config.toml
num_hidden_layers = 22
hidden_size = 448
num_attention_heads = 5
num_key_value_heads = 1
head_dim = 64
intermediate_size = 896
vocab_size = 20412
hidden_act = "swiglu"
norm = "rmsnorm"
norm_place = "pre"
norm_eps = 1e-06
positions = "rope"
rope_theta = 79900.0
rope_fraction = 0.75
qk_norm = true
attn_scale = 0.125
bias = "none"
tie_word_embeddings = false
parallel_block = false
init = "normal"
init_std_qkv = 0.0179
init_std_o = 0.0027
init_std_up = 0.0179
init_std_down = 0.0027
init_out_by_depth = true
init_mimetic = 0.7
optimizer = "soap_variant"
learning_rate = 0.00326
beta1 = 0.95
beta2 = 0.95
weight_decay = 0.089
lr_head = 0.0045
max_grad_norm = 0.5
warmup_steps = 102
schedule = "wsd"
decay_fraction = 0.786
decay_shape = "sqrt"
final_lr_fraction = 0.0
batch_tokens = 65536
max_seq_len = 2048
doc_mask = true
train_tokens = 437600000
max_steps = 6678
dataset = "wikipedia_en"
Each number is 50 + 15 x the weight over the matrix's rms, rounded and kept within 0 to 99. Layers, rows and columns count from 0.

# gate: layer 14 MLP gate, 896x448, rms 0.124, rows 89-123, columns 384-447
# up: layer 14 MLP up, 896x448, rms 0.129, rows 89-123, columns 384-447
# down: layer 14 MLP down (transposed), 896x448, rms 0.126, rows 89-123, columns 384-447
gate89:32 35 58 43 46 69 41 61 68 43 36 52 40 58 53 44 52 80 70 35 22 73 53 56 49 38 67 12 43 35 60 22 38 51 67 23 33 51 56 53 44 40 27 25 46 42 75 71 47 59 51 51 65 37 48 15 70 53 76 65 42 49 44 57
up89:77 50 23 59 42 51 73 38 38 47 50 71 39 42 61 42 48 10 40 62 54 27 46 52 46 62 46 80 74 64 67 77 45 63 25 49 66 52 78 41 39 60 36 63 47 55 34 47 62 49 48 34 63 47 53 28 31 49 18 28 52 58 48 26
down89:63 59 80 64 52 45 43 37 65 30 54 36 88 29 45 37 36 53 48 37 38 38 33 43 53 75 58 34 75 59 62 59 18 24 22 56 34 73 66 72 51 39 74 52 40 13 36 41 51 68 49 39 69 49 31 31 14 82 47 58 64 88 37 28
gate90:53 55 68 36 55 41 51 31 40 53 25 43 44 46 33 68 37 52 26 42 57 53 54 81 50 55 55 23 43 55 47 29 32 70 49 66 73 75 67 66 66 58 54 31 57 42 92 63 52 54 19 51 18 32 79 50 75 49 61 57 41 72 51 58
up90:25 64 55 43 52 39 27 56 49 20 74 23 35 29 67 77 42 48 51 51 58 50 41 47 68 73 37 52 36 51 86 53 44 99 53 28 59 43 52 37 40 42 69 68 18 51 58 33 28 71 39 60 40 55 47 44 36 60 69 54 39 56 34 35
down90:61 62 45 43 59 52 44 31 67 58 32 35 39 63 51 58 56 60 43 45 39 16 79 52 16 55 36 60 40 52 36 60 48 59 45 74 48 78 53 42 49 63 68 69 38 56 76 38 39 65 64 49 45 43 22 67 47 70 55 37 43 28 59 62
gate91:46 55 42 52 56 39 30 51 41 67 47 69 16 34 43 56 63 34 49 57 50 28 56 35 25 21 24 63 69 39 53 16 56 63 72 73 63 44 57 30 68 35 80 49 57 42 39 38 65 29 65 65 59 36 78 60 53 48 50 63 39 52 31 67
up91:39 34 45 71 58 71 59 54 43 53 42 50 23 69 56 34 74 45 62 42 48 83 60 43 53 87 59 65 37 47 57 48 59 70 54 41 43 55 47 52 44 46 45 41 40 66 24 53 30 73 51 46 46 68 44 64 51 66 62 20 66 57 45 49
down91:73 72 51 27 45 39 63 60 53 68 43 45 23 36 54 43 61 19 40 45 60 64 45 73 60 26 42 30 59 39 56 55 65 47 45 80 70 41 57 62 79 47 50 45 61 57 45 34 43 60 50 86 46 43 55 34 50 60 64 33 81 56 36 75
gate92:46 29 34 17 52 21 47 57 54 59 34 60 39 49 67 54 54 47 45 35 54 64 70 74 43 64 41 53 55 47 50 30 54 26 41 50 34 51 65 42 24 50 11 52 47 50 53 53 72 40 54 31 57 67 43 40 42 65 31 36 35 48 42 21
up92:92 76 60 82 26 50 71 47 35 62 60 49 29 55 63 58 34 37 39 66 55 41 77 54 48 73 62 61 54 61 29 69 33 72 61 33 48 41 39 48 31 52 80 57 56 66 51 55 12 80 31 52 36 65 48 43 50 48 65 74 62 44 58 56
down92:47 45 44 54 59 62 64 27 46 65 69 67 26 62 50 56 37 38 33 66 43 43 58 68 51 58 65 36 42 38 38 48 46 32 68 28 42 37 44 55 61 45 69 38 55 46 18 44 47 76 50 45 46 72 65 73 53 63 58 30 61 57 49 56
gate93:62 65 69 47 33 24 56 61 44 36 71 46 45 63 50 62 48 22 49 76 34 51 32 48 35 36 32 64 45 28 62 58 34 63 39 52 48 54 33 48 67 17 29 55 42 25 42 81 38 79 63 32 23 27 64 80 49 56 48 29 56 30 21 50
up93:57 68 62 42 60 50 37 43 38 39 25 55 44 35 65 55 34 53 70 66 69 52 89 54 65 58 43 56 66 45 72 44 64 36 47 65 28 48 45 39 76 57 22 55 54 73 33 51 46 36 46 39 69 39 63 32 51 18 50 64 68 55 38 35
down93:58 68 32 29 40 78 32 60 38 44 51 61 48 56 52 65 50 47 65 66 55 64 39 58 53 29 49 42 33 57 13 47 56 60 75 34 54 34 76 58 47 54 59 76 50 37 86 45 49 47 50 53 40 48 57 37 57 33 70 43 36 42 48 54
gate94:63 28 43 69 86 49 44 45 50 54 87 32 52 68 42 68 51 22 56 52 59 66 38 59 61 68 46 33 68 45 40 54 58 62 58 29 41 49 50 61 48 41 49 48 52 22 40 53 15 75 37 33 63 61 70 49 49 45 58 61 49 53 33 34
up94:64 36 52 49 31 43 42 74 58 59 52 64 61 36 46 60 38 35 49 31 51 55 59 74 37 33 54 63 69 57 15 54 53 60 53 24 51 50 60 36 47 74 60 43 47 52 47 40 49 58 47 61 10 39 39 46 52 31 57 50 42 26 44 46
down94:52 34 34 57 63 48 70 64 58 32 67 60 38 57 62 54 45 76 78 66 66 38 72 50 44 34 61 50 33 62 65 82 17 53 50 48 47 61 66 70 71 48 55 46 61 59 39 55 45 31 29 24 50 50 27 58 23 63 59 76 57 68 27 57
gate95:38 53 43 29 40 50 47 59 54 28 59 33 68 26 46 52 44 51 41 41 42 63 28 30 61 53 50 18 70 54 60 41 45 48 53 48 24 80 60 47 43 45 45 37 44 71 44 47 26 42 47 48 31 62 63 54 47 25 75 69 48 25 89 41
up95:36 54 30 22 52 44 36 64 75 20 61 63 50 27 36 45 40 29 48 52 52 80 45 31 60 58 73 43 62 38 72 58 39 58 74 61 69 72 85 35 22 55 46 82 53 60 32 40 29 48 61 54 59 69 99 61 42 25 47 37 64 45 57 33
down95:67 61 35 44 44 60 39 48 59 41 54 76 64 42 78 40 46 61 16 55 36 52 50 36 59 49 54 14 76 64 57 74 68 22 36 34 56 69 22 47 61 67 53 52 40 49 56 47 28 63 56 55 59 27 38 18 39 54 52 66 28 61 29 53
gate96:63 62 45 42 26 55 32 40 66 53 33 40 81 28 37 21 66 55 59 34 69 63 52 55 35 53 15 74 55 64 41 83 51 58 57 46 55 36 32 55 34 59 37 37 52 34 28 19 36 56 70 31 31 39 27 37 72 23 50 76 36 57 53 70
up96:52 47 55 32 39 46 43 43 44 48 42 62 69 42 64 09 64 41 75 54 65 85 34 43 40 35 26 51 73 58 55 51 37 72 55 73 44 56 36 50 39 35 27 48 46 67 39 52 74 62 49 41 43 40 42 62 79 27 74 60 19 61 55 61
down96:09 21 42 47 20 86 56 62 42 51 59 61 48 81 48 57 37 60 74 55 40 61 48 62 29 65 64 54 52 16 43 47 88 93 47 51 47 58 39 52 60 57 38 59 09 54 38 79 52 78 35 50 54 26 14 46 67 51 49 46 77 50 33 97
gate97:53 63 58 59 73 57 42 60 48 59 60 68 33 59 50 47 87 30 65 60 29 48 47 55 43 37 53 53 48 66 64 23 19 45 69 75 24 63 63 36 69 75 51 39 42 48 45 48 68 59 85 36 83 65 30 37 55 61 73 42 58 51 57 53
up97:68 34 53 77 82 41 64 79 52 42 62 41 69 25 51 50 51 66 80 12 40 64 51 26 27 75 81 10 26 75 53 67 77 41 47 61 45 58 41 64 78 44 60 17 38 66 48 37 54 50 90 51 42 15 19 37 47 44 83 62 56 32 36 60
down97:65 48 37 46 13 65 69 22 79 38 55 55 64 41 52 65 65 54 54 45 64 61 48 70 56 55 54 60 42 16 33 55 41 32 58 45 62 45 46 65 38 51 43 33 66 62 43 49 75 76 90 42 39 99 52 44 49 45 70 62 67 58 64 61
gate98:32 56 35 42 46 56 41 56 37 26 64 54 68 22 55 54 60 55 52 34 55 69 51 57 34 37 68 38 49 56 46 81 54 41 63 53 35 36 70 81 65 34 33 61 52 50 40 69 24 24 33 34 34 47 70 40 57 57 43 31 47 75 50 62
up98:57 65 46 42 52 58 30 31 53 53 60 33 33 51 37 47 36 52 38 59 32 33 59 37 49 39 48 55 33 59 53 37 59 53 37 54 63 49 51 34 13 59 49 35 37 40 54 52 47 66 64 62 55 53 61 68 54 54 69 48 58 58 46 22
down98:31 62 46 36 56 61 48 47 42 44 65 39 63 42 66 53 55 65 22 55 42 51 54 55 51 57 48 51 69 61 81 74 57 25 50 69 33 52 41 69 73 22 45 72 49 28 58 91 37 49 57 53 45 44 35 43 42 46 44 57 52 52 44 34
gate99:29 56 75 71 40 38 88 57 46 72 45 63 43 65 53 68 64 25 74 53 55 40 50 45 59 31 30 43 42 54 44 48 48 23 42 45 25 64 53 43 43 55 37 77 51 70 36 53 42 44 42 57 44 37 39 55 71 68 57 46 67 52 54 58
up99:31 36 61 41 73 48 61 57 62 56 34 57 24 64 59 59 80 56 42 51 54 51 54 42 41 55 25 45 17 14 60 54 23 50 80 40 33 47 60 55 59 62 47 39 65 41 51 42 49 38 33 40 58 49 84 29 59 56 45 57 33 53 52 42
down99:40 52 57 66 38 37 44 29 45 42 40 26 52 49 44 75 46 51 33 64 55 52 41 47 69 24 50 44 25 39 35 63 42 42 73 53 40 39 68 54 44 55 64 65 45 52 57 62 60 41 27 52 54 42 46 49 42 49 49 60 29 77 48 36
gate100:42 42 60 36 41 50 33 22 19 58 37 35 70 65 56 45 35 34 66 45 50 18 62 51 27 54 58 54 75 60 63 45 32 54 53 68 34 40 47 48 71 61 22 63 20 18 61 54 48 39 32 49 56 41 56 55 56 30 66 71 60 45 24 66
up100:65 56 28 37 32 77 37 59 30 44 42 54 50 42 36 59 53 39 66 23 56 58 41 40 73 38 33 44 43 55 57 65 31 51 49 62 37 59 48 43 74 65 55 67 61 41 69 23 41 41 44 60 19 57 57 54 51 58 32 51 45 55 27 28
down100:55 72 34 71 60 62 37 33 65 48 58 45 44 29 31 66 28 46 24 46 29 70 53 36 35 29 51 51 80 73 42 46 41 20 22 57 64 51 35 59 67 48 52 32 55 63 67 67 54 46 31 77 65 32 53 51 41 46 41 67 71 77 68 75
gate101:66 64 68 28 75 50 42 47 56 31 40 40 58 16 46 51 63 45 66 32 54 45 38 81 56 37 67 59 66 72 28 42 43 41 40 64 44 52 44 45 48 60 50 55 05 81 20 54 66 57 88 62 11 43 64 37 57 64 60 58 42 68 23 52
up101:75 32 48 34 46 61 60 56 46 74 61 44 55 59 54 47 54 45 75 53 37 56 35 86 76 11 31 66 53 67 61 52 28 51 66 35 42 43 46 30 62 24 67 39 22 66 41 75 59 58 61 47 09 68 27 60 44 77 35 66 51 63 62 48
down101:61 77 51 57 62 41 63 38 55 54 46 55 65 73 45 37 64 49 72 34 59 68 65 32 47 56 64 38 38 73 76 65 70 35 47 19 17 41 77 72 58 51 45 63 55 52 23 40 06 44 55 78 42 54 35 46 54 79 76 72 62 57 21 39
gate102:44 79 39 58 52 45 28 87 54 67 78 50 54 66 57 50 52 59 49 66 37 42 41 83 61 57 72 52 63 34 53 57 51 57 48 53 52 64 49 66 40 69 37 61 47 64 53 36 69 54 23 53 65 46 24 66 41 65 52 45 60 51 49 36
up102:57 43 64 57 56 82 51 39 63 47 31 52 61 36 40 32 56 81 54 48 43 62 77 43 30 64 52 64 29 53 61 40 44 64 50 76 54 43 50 23 61 59 49 27 62 50 21 77 42 56 60 67 22 35 60 19 49 86 40 52 42 57 58 78
down102:49 65 61 52 61 71 84 36 58 53 62 23 72 58 27 42 45 66 63 50 31 43 81 17 34 43 69 48 35 61 66 65 57 57 33 37 46 64 37 38 50 77 53 37 47 51 58 36 53 56 38 59 21 44 57 73 79 43 53 67 27 38 62 55
gate103:57 75 63 68 33 66 45 49 51 46 59 51 46 67 60 21 45 48 36 64 62 48 33 42 46 52 25 43 27 23 53 51 61 55 57 53 29 37 45 45 56 44 54 61 35 64 57 60 34 44 56 43 47 19 64 12 68 58 77 60 43 35 70 51
up103:59 58 50 38 41 47 58 44 26 57 62 58 34 27 58 30 46 56 37 54 58 27 40 41 50 51 37 69 45 00 37 24 36 52 72 54 80 47 47 44 45 56 50 83 69 40 22 42 53 50 22 44 51 56 51 74 41 49 49 61 66 30 62 42
down103:34 56 47 41 70 67 37 57 22 44 54 57 23 35 73 80 54 47 50 23 40 62 10 44 35 56 39 78 72 60 46 52 75 63 43 52 64 48 57 35 65 47 70 62 82 57 62 63 33 62 52 43 51 42 54 73 55 55 45 36 64 67 83 42
gate104:34 73 55 70 54 30 39 54 64 44 72 59 37 55 61 38 42 33 63 46 75 46 77 38 59 60 30 57 32 84 45 33 47 31 60 54 63 54 41 39 47 50 33 76 48 40 94 37 57 64 74 36 48 39 52 31 55 46 44 35 50 69 62 58
up104:37 52 63 65 25 60 31 55 59 65 60 44 59 83 42 55 36 55 64 66 69 71 67 76 45 62 32 72 33 67 60 32 57 31 54 61 45 56 66 21 54 60 50 39 48 33 99 29 86 52 55 49 67 31 62 50 63 44 40 46 52 57 50 25
down104:49 61 54 33 41 42 53 48 54 62 62 64 33 43 61 51 31 44 51 68 55 15 49 70 60 67 58 54 41 76 35 47 19 49 45 59 64 32 41 50 70 50 31 54 79 25 35 49 49 60 40 27 29 60 28 38 55 56 47 60 34 69 49 79
gate105:74 62 35 71 57 66 49 41 52 56 61 55 47 21 42 42 46 43 64 61 38 49 20 61 52 59 63 42 45 73 50 48 71 49 58 50 53 45 41 75 31 46 53 26 48 39 36 49 60 40 69 44 25 62 53 53 54 50 54 79 61 65 52 32
up105:32 43 50 41 45 53 42 67 32 51 52 40 49 57 44 72 50 38 45 36 57 50 46 57 30 38 62 44 43 22 46 57 30 38 47 54 45 49 55 42 46 41 36 69 44 34 60 56 66 59 34 81 46 55 42 62 33 56 55 33 41 56 73 65
down105:47 15 45 14 60 64 40 28 65 47 54 30 71 51 49 69 35 42 47 18 57 35 66 44 35 26 67 36 42 47 22 35 50 57 46 20 33 56 59 58 69 51 35 56 41 53 41 54 48 60 40 67 38 49 39 69 80 38 30 54 44 40 36 52
gate106:48 44 52 71 62 70 35 45 73 66 49 54 40 56 61 44 32 39 39 55 64 59 58 45 34 37 41 60 52 60 44 70 47 74 30 65 50 60 65 66 63 43 51 56 41 35 68 57 65 59 63 40 62 50 44 36 92 40 84 84 48 49 66 53
up106:48 50 51 42 64 36 53 54 48 54 55 76 48 31 26 46 52 69 43 53 56 46 77 60 29 50 51 42 51 59 40 35 45 58 43 66 54 40 68 58 57 53 66 42 56 55 61 45 63 53 56 67 46 23 53 56 41 48 52 66 29 53 32 39
down106:44 57 62 41 56 67 47 50 25 31 45 34 37 81 50 61 48 42 41 76 47 38 62 60 54 45 49 44 83 68 31 54 37 38 49 36 17 55 11 66 49 52 40 30 25 58 69 37 66 40 40 40 57 46 42 46 55 71 59 58 45 62 31 45
gate107:29 71 32 45 57 57 44 51 70 31 49 46 35 41 58 64 45 65 39 77 43 71 64 51 52 99 58 61 49 57 47 52 53 67 66 26 23 50 43 56 54 22 49 22 43 58 51 43 31 35 34 68 27 44 54 55 55 58 58 52 63 51 40 47
up107:46 65 32 46 46 52 41 59 37 70 26 51 45 85 33 28 54 63 25 51 27 70 80 48 54 71 50 54 40 30 34 32 48 63 48 40 60 25 76 40 54 09 27 44 42 33 71 86 33 56 58 16 61 46 33 46 81 47 41 60 36 54 49 33
down107:43 63 64 59 63 70 75 73 25 53 45 40 56 33 71 42 31 43 60 68 27 48 29 71 16 58 37 25 56 11 43 69 33 45 47 66 79 55 36 49 57 51 45 67 33 48 66 57 76 42 57 48 59 47 43 49 44 59 73 61 33 63 55 70
gate108:34 49 27 61 45 35 48 48 45 39 52 48 61 71 59 45 61 65 25 38 68 44 55 44 33 40 57 42 62 39 60 51 38 59 57 55 53 40 69 57 32 57 16 39 63 49 52 20 60 59 60 43 63 49 56 66 78 46 54 48 37 51 45 47
up108:54 36 47 36 46 63 26 48 46 70 56 82 26 24 32 33 47 52 64 59 52 45 47 45 33 68 31 55 62 53 38 42 59 33 42 37 61 63 56 48 23 48 55 45 46 54 46 19 45 58 47 75 39 65 40 55 52 34 47 47 47 51 41 81
down108:37 30 38 33 64 62 19 75 55 64 62 43 61 35 33 75 53 64 81 32 51 40 61 45 67 59 42 36 52 50 89 57 29 45 40 43 74 59 53 47 64 54 52 60 49 37 19 37 35 74 57 64 46 49 44 42 46 41 56 56 87 36 52 48
gate109:48 37 23 51 68 87 70 46 40 52 49 57 54 55 66 54 59 38 56 41 56 54 50 43 31 29 53 49 37 58 55 68 38 46 59 63 78 65 54 36 41 41 69 46 50 58 31 54 54 40 66 50 53 63 53 69 53 33 22 51 46 55 33 57
up109:51 62 61 62 53 85 54 71 46 26 46 53 39 60 44 63 71 65 34 28 42 52 26 69 59 46 38 56 67 18 33 64 48 52 44 52 40 41 51 37 69 58 59 63 46 56 22 35 44 71 41 62 54 56 41 46 62 54 66 60 66 65 45 32
down109:56 49 50 36 64 25 57 83 39 45 53 55 50 53 52 60 55 36 41 49 82 29 63 54 14 59 63 61 51 42 37 77 53 43 57 43 46 29 55 75 82 42 39 68 39 36 67 65 58 71 61 44 57 67 31 49 75 50 64 62 46 67 45 46
gate110:53 36 25 36 56 55 77 43 49 60 49 64 42 30 44 20 49 52 50 59 61 34 70 63 55 59 56 64 90 58 63 59 21 66 76 41 64 14 47 55 51 49 16 59 54 56 84 49 31 59 77 77 55 21 63 65 63 50 75 68 54 45 53 72
up110:66 59 58 34 37 38 52 59 71 40 56 50 40 57 53 81 59 55 74 64 58 57 19 44 52 49 61 29 29 62 37 48 59 28 37 44 35 72 53 20 39 53 70 39 56 55 39 54 51 81 33 35 30 53 57 42 45 56 32 59 20 67 53 46
down110:52 60 54 31 50 41 45 54 67 77 29 47 54 63 61 58 24 42 64 42 31 52 48 48 52 52 38 59 33 50 58 45 70 83 34 56 38 16 52 24 75 65 58 51 68 55 34 41 56 63 46 39 38 49 46 38 00 37 54 47 42 57 45 57
gate111:37 59 54 37 30 64 55 54 37 57 70 77 28 42 45 46 61 33 49 46 47 44 61 19 63 42 67 32 36 57 39 71 38 49 35 59 59 55 45 64 30 35 30 47 37 62 60 37 52 43 54 89 25 33 75 46 46 59 37 67 20 51 95 56
up111:40 64 66 55 81 24 43 58 57 27 35 27 51 50 22 51 60 44 51 49 44 59 28 40 35 55 20 39 55 64 49 46 52 36 55 50 32 46 62 47 55 35 45 45 41 50 46 49 54 74 56 52 74 42 55 46 60 56 41 50 80 67 52 46
down111:48 34 65 25 56 65 75 52 64 32 22 59 48 44 37 60 50 36 32 44 39 45 27 26 46 44 60 54 71 50 55 58 57 44 71 32 33 37 36 82 48 55 41 43 32 45 73 52 52 38 85 42 51 65 34 46 28 37 48 59 24 23 38 38
gate112:12 39 54 38 31 56 62 38 42 53 46 32 86 25 40 15 40 60 29 31 60 46 41 37 74 64 47 53 40 56 55 48 61 50 59 32 49 68 48 45 49 50 72 49 41 54 32 62 52 28 49 20 53 64 39 30 72 54 55 46 50 74 56 45
up112:31 99 66 65 39 93 53 75 48 63 47 51 47 29 58 68 52 55 61 51 51 73 58 52 29 73 66 41 40 37 38 49 63 56 39 34 50 21 53 83 68 43 54 65 57 52 38 43 46 44 48 58 38 74 47 41 12 47 86 46 46 29 54 45
down112:59 54 35 16 74 45 63 68 46 48 64 61 58 71 39 41 37 52 54 67 33 52 52 47 59 54 72 40 70 43 77 58 60 65 44 42 63 42 54 28 39 44 38 48 65 47 28 70 29 24 77 68 50 54 55 40 75 37 37 31 58 51 45 38
gate113:76 53 65 55 60 55 43 54 57 34 43 75 39 51 56 33 77 47 49 79 66 41 50 70 30 35 55 50 68 48 80 61 57 41 55 19 55 51 40 28 62 51 51 49 57 41 38 57 60 60 49 34 48 46 60 66 56 36 64 46 63 64 48 23
up113:41 29 51 58 48 72 50 48 53 42 66 22 61 51 54 50 54 69 58 42 41 74 46 39 63 33 54 29 37 47 38 31 42 36 62 41 65 64 59 65 65 40 35 68 59 89 37 31 52 43 66 25 67 43 58 48 44 68 40 72 37 41 36 75
down113:52 58 45 17 65 52 48 23 64 34 41 44 52 46 67 51 52 64 43 34 20 37 25 68 60 89 27 65 39 57 50 32 64 69 50 58 45 17 63 61 55 61 55 81 51 45 20 38 23 43 70 44 85 41 50 72 36 48 40 53 30 57 40 31
gate114:22 24 64 57 55 46 41 37 31 51 54 60 56 57 56 46 48 61 68 56 69 43 45 71 43 51 71 43 33 28 84 70 57 32 30 36 47 60 62 76 54 23 46 45 46 55 56 45 46 58 68 38 57 68 34 62 48 46 51 57 56 13 25 62
up114:45 48 88 35 34 46 57 34 41 46 40 24 46 26 36 55 39 60 74 62 57 76 43 58 53 48 59 61 66 42 81 40 35 52 42 57 34 43 65 49 54 65 21 32 05 22 58 37 64 52 27 83 61 39 31 55 43 37 51 72 59 35 50 75
down114:65 40 78 42 45 46 58 44 73 62 75 72 46 63 99 37 58 65 45 57 47 74 52 75 61 45 31 33 53 36 41 54 61 44 31 58 60 63 77 40 61 46 61 43 29 34 58 33 53 40 18 61 61 67 26 62 37 74 63 66 53 60 63 67
gate115:26 58 36 67 41 54 65 44 44 66 50 54 44 39 44 55 40 59 23 42 59 44 61 61 29 62 35 40 47 54 35 57 69 26 30 50 85 26 32 59 16 50 70 47 35 55 40 75 33 43 60 48 71 30 80 69 46 52 22 51 50 61 45 36
up115:48 48 46 39 57 44 41 55 54 61 38 47 57 82 52 41 62 29 28 51 59 62 36 57 61 30 46 46 38 23 73 48 23 59 53 37 51 60 77 45 44 20 56 65 71 45 61 51 52 58 23 69 60 78 32 61 60 59 56 62 40 50 38 48
down115:37 50 49 60 39 74 00 76 61 75 42 61 59 60 36 45 50 44 21 75 29 48 67 27 29 46 34 62 69 69 49 24 44 64 37 41 69 48 87 46 52 46 56 56 28 70 45 41 37 35 45 53 71 48 67 49 41 69 60 73 65 25 43 57
gate116:47 50 66 96 28 29 47 69 30 40 77 45 18 35 35 39 59 36 71 17 97 33 63 27 82 46 51 49 55 67 41 55 58 65 52 46 59 58 21 44 36 46 30 53 49 46 87 26 68 50 43 37 40 66 30 73 64 55 41 35 39 64 65 73
up116:33 53 68 59 64 71 67 78 55 44 56 66 69 71 51 38 48 48 50 63 16 54 40 46 51 53 56 61 62 15 62 42 67 38 54 54 55 24 78 57 36 60 60 38 54 51 54 80 39 36 45 57 56 26 25 34 43 19 49 47 67 58 41 24
down116:58 60 39 38 34 54 58 69 79 48 52 70 54 68 37 40 47 79 32 46 49 39 46 52 66 61 77 13 67 28 65 49 47 52 50 45 59 72 53 46 58 69 63 62 39 75 47 53 26 62 73 56 64 37 51 42 67 61 71 32 46 40 65 42
gate117:16 34 45 78 10 52 56 28 70 36 56 80 61 60 34 50 57 53 69 48 56 36 49 73 57 31 62 16 50 09 52 63 52 60 57 47 52 46 40 64 55 61 58 49 28 51 41 61 89 62 46 86 51 29 56 36 41 51 69 33 40 90 60 43
up117:68 59 54 52 62 52 37 44 44 74 45 69 50 59 48 39 58 71 64 55 55 51 49 31 37 45 63 65 58 55 37 46 39 47 41 62 33 51 55 46 73 44 53 52 43 43 44 41 52 22 55 36 44 50 31 48 31 42 44 63 00 61 25 67
down117:44 69 73 37 72 59 48 40 39 39 57 29 53 45 54 47 55 43 50 68 34 28 45 56 42 49 53 56 40 28 48 50 61 38 39 50 70 40 36 38 68 68 63 52 79 47 76 90 37 66 45 42 57 56 71 59 61 53 56 42 66 63 29 51
gate118:60 49 36 66 37 62 55 31 48 40 45 69 40 43 50 40 74 61 68 55 56 55 66 65 68 52 43 48 33 55 84 54 44 55 60 31 63 24 67 38 73 60 29 19 36 57 48 56 61 40 32 30 47 47 43 16 33 31 60 35 22 62 64 70
up118:56 74 50 58 25 18 58 61 37 56 62 31 43 63 46 61 62 34 49 46 41 62 40 36 48 39 52 79 46 47 25 68 56 71 14 54 66 91 50 47 35 20 55 57 58 67 64 71 35 68 77 48 37 45 52 52 56 54 49 42 63 47 43 35
down118:73 27 19 53 25 56 37 65 57 48 40 48 67 64 58 84 57 53 61 52 49 40 38 66 17 40 44 59 67 58 69 41 49 70 76 60 30 70 55 32 63 61 43 63 45 37 39 35 53 37 41 61 49 66 19 84 56 56 54 42 41 35 38 54
gate119:56 40 46 39 60 33 77 59 81 48 28 47 20 64 59 42 61 52 40 62 73 70 59 69 40 30 41 57 48 64 16 21 53 20 60 15 16 51 72 57 64 38 70 31 20 72 32 63 34 38 48 47 47 79 36 24 55 64 77 31 32 32 10 46
up119:52 34 71 57 59 30 46 75 57 19 71 39 50 37 71 30 65 43 55 57 31 77 55 29 43 38 24 93 46 66 61 56 57 48 53 35 38 30 63 83 61 53 31 44 62 72 21 44 39 61 55 34 24 74 55 59 38 73 70 77 53 37 50 55
down119:42 45 60 72 38 41 81 68 64 30 56 53 26 31 55 79 49 40 38 53 63 57 42 54 46 56 21 77 26 70 65 49 68 38 52 59 52 74 47 58 57 23 64 48 39 52 43 69 32 64 50 61 32 61 33 22 58 72 53 53 39 40 61 41
gate120:67 39 57 51 57 32 42 61 29 47 64 38 40 30 42 54 15 64 38 77 27 64 65 53 34 67 51 71 39 64 61 61 66 63 52 48 46 49 53 63 65 84 59 45 14 43 53 57 36 30 67 28 23 48 50 23 23 26 43 48 86 39 58 69
up120:41 42 52 65 61 64 44 22 66 78 41 50 44 47 72 46 62 42 36 65 51 69 34 45 40 29 75 49 47 25 19 71 30 30 62 44 43 76 58 40 31 48 43 56 38 56 29 71 41 44 34 61 75 31 14 50 66 56 48 73 57 60 76 41
down120:57 71 51 33 42 54 22 81 51 63 36 58 88 15 34 69 71 66 51 37 75 81 37 91 47 52 32 48 94 36 46 74 40 34 60 74 48 61 47 38 51 53 47 26 63 52 45 52 45 59 57 62 28 37 50 71 54 35 36 49 44 46 45 44
gate121:35 79 71 39 51 57 24 43 48 43 66 59 33 48 60 51 47 33 44 61 39 33 48 67 61 73 27 25 58 79 51 65 40 29 55 51 39 42 67 43 50 65 66 57 66 23 48 43 75 71 32 55 26 82 96 33 65 46 31 14 57 38 47 55
up121:50 70 37 35 57 43 79 40 55 54 39 56 80 46 47 44 46 39 52 65 47 59 69 56 34 39 55 44 79 30 50 57 80 21 52 16 53 62 65 68 60 57 48 64 58 59 42 66 26 66 52 49 66 75 23 55 38 61 64 32 72 76 36 50
down121:50 67 42 34 35 57 49 65 59 62 55 36 80 38 71 46 43 48 32 63 33 53 76 60 64 55 51 33 61 32 46 41 33 57 19 49 81 30 40 42 25 45 68 64 47 44 64 69 49 76 46 60 28 56 46 18 69 27 74 26 41 36 70 55
gate122:50 23 61 51 64 38 49 52 34 77 76 36 62 49 48 46 55 35 24 64 38 28 57 80 61 26 48 47 68 66 65 39 43 71 53 26 62 36 43 41 75 58 64 68 44 83 39 50 71 59 33 31 25 43 59 48 51 39 47 52 41 62 62 46
up122:43 45 83 86 65 61 76 72 65 56 39 65 56 25 35 51 49 49 71 32 71 72 36 60 46 62 50 46 70 53 66 58 38 38 64 33 48 38 54 59 52 75 45 27 58 39 81 55 58 51 38 85 69 37 83 46 57 73 71 77 42 30 40 63
down122:64 61 61 37 63 62 46 19 69 58 53 32 33 50 38 40 61 48 77 33 58 69 60 53 35 56 51 37 28 58 41 36 63 54 56 77 50 63 37 40 41 57 37 39 54 46 48 50 40 41 53 42 47 65 98 46 45 39 41 23 59 24 42 51
gate123:70 61 63 30 16 55 59 47 61 48 34 67 77 85 48 52 85 60 18 10 71 42 45 64 83 79 35 72 66 34 66 57 58 51 66 74 43 60 47 68 67 53 40 43 58 52 23 45 47 54 47 65 87 63 45 30 73 57 73 57 57 38 47 77
up123:41 37 55 74 54 56 37 66 29 69 68 74 17 23 44 29 14 52 52 51 53 59 60 53 58 40 67 60 67 58 32 42 42 40 40 38 65 55 46 48 67 24 61 52 36 35 37 57 66 68 76 61 42 36 69 45 23 50 53 79 61 72 55 30
down123:52 51 46 41 25 47 70 42 39 47 50 50 58 39 29 38 50 31 24 57 22 34 60 52 55 36 61 45 62 47 28 58 59 28 57 41 60 41 60 69 45 44 51 55 33 56 58 52 72 49 58 53 58 69 60 43 62 54 55 56 47 49 42 46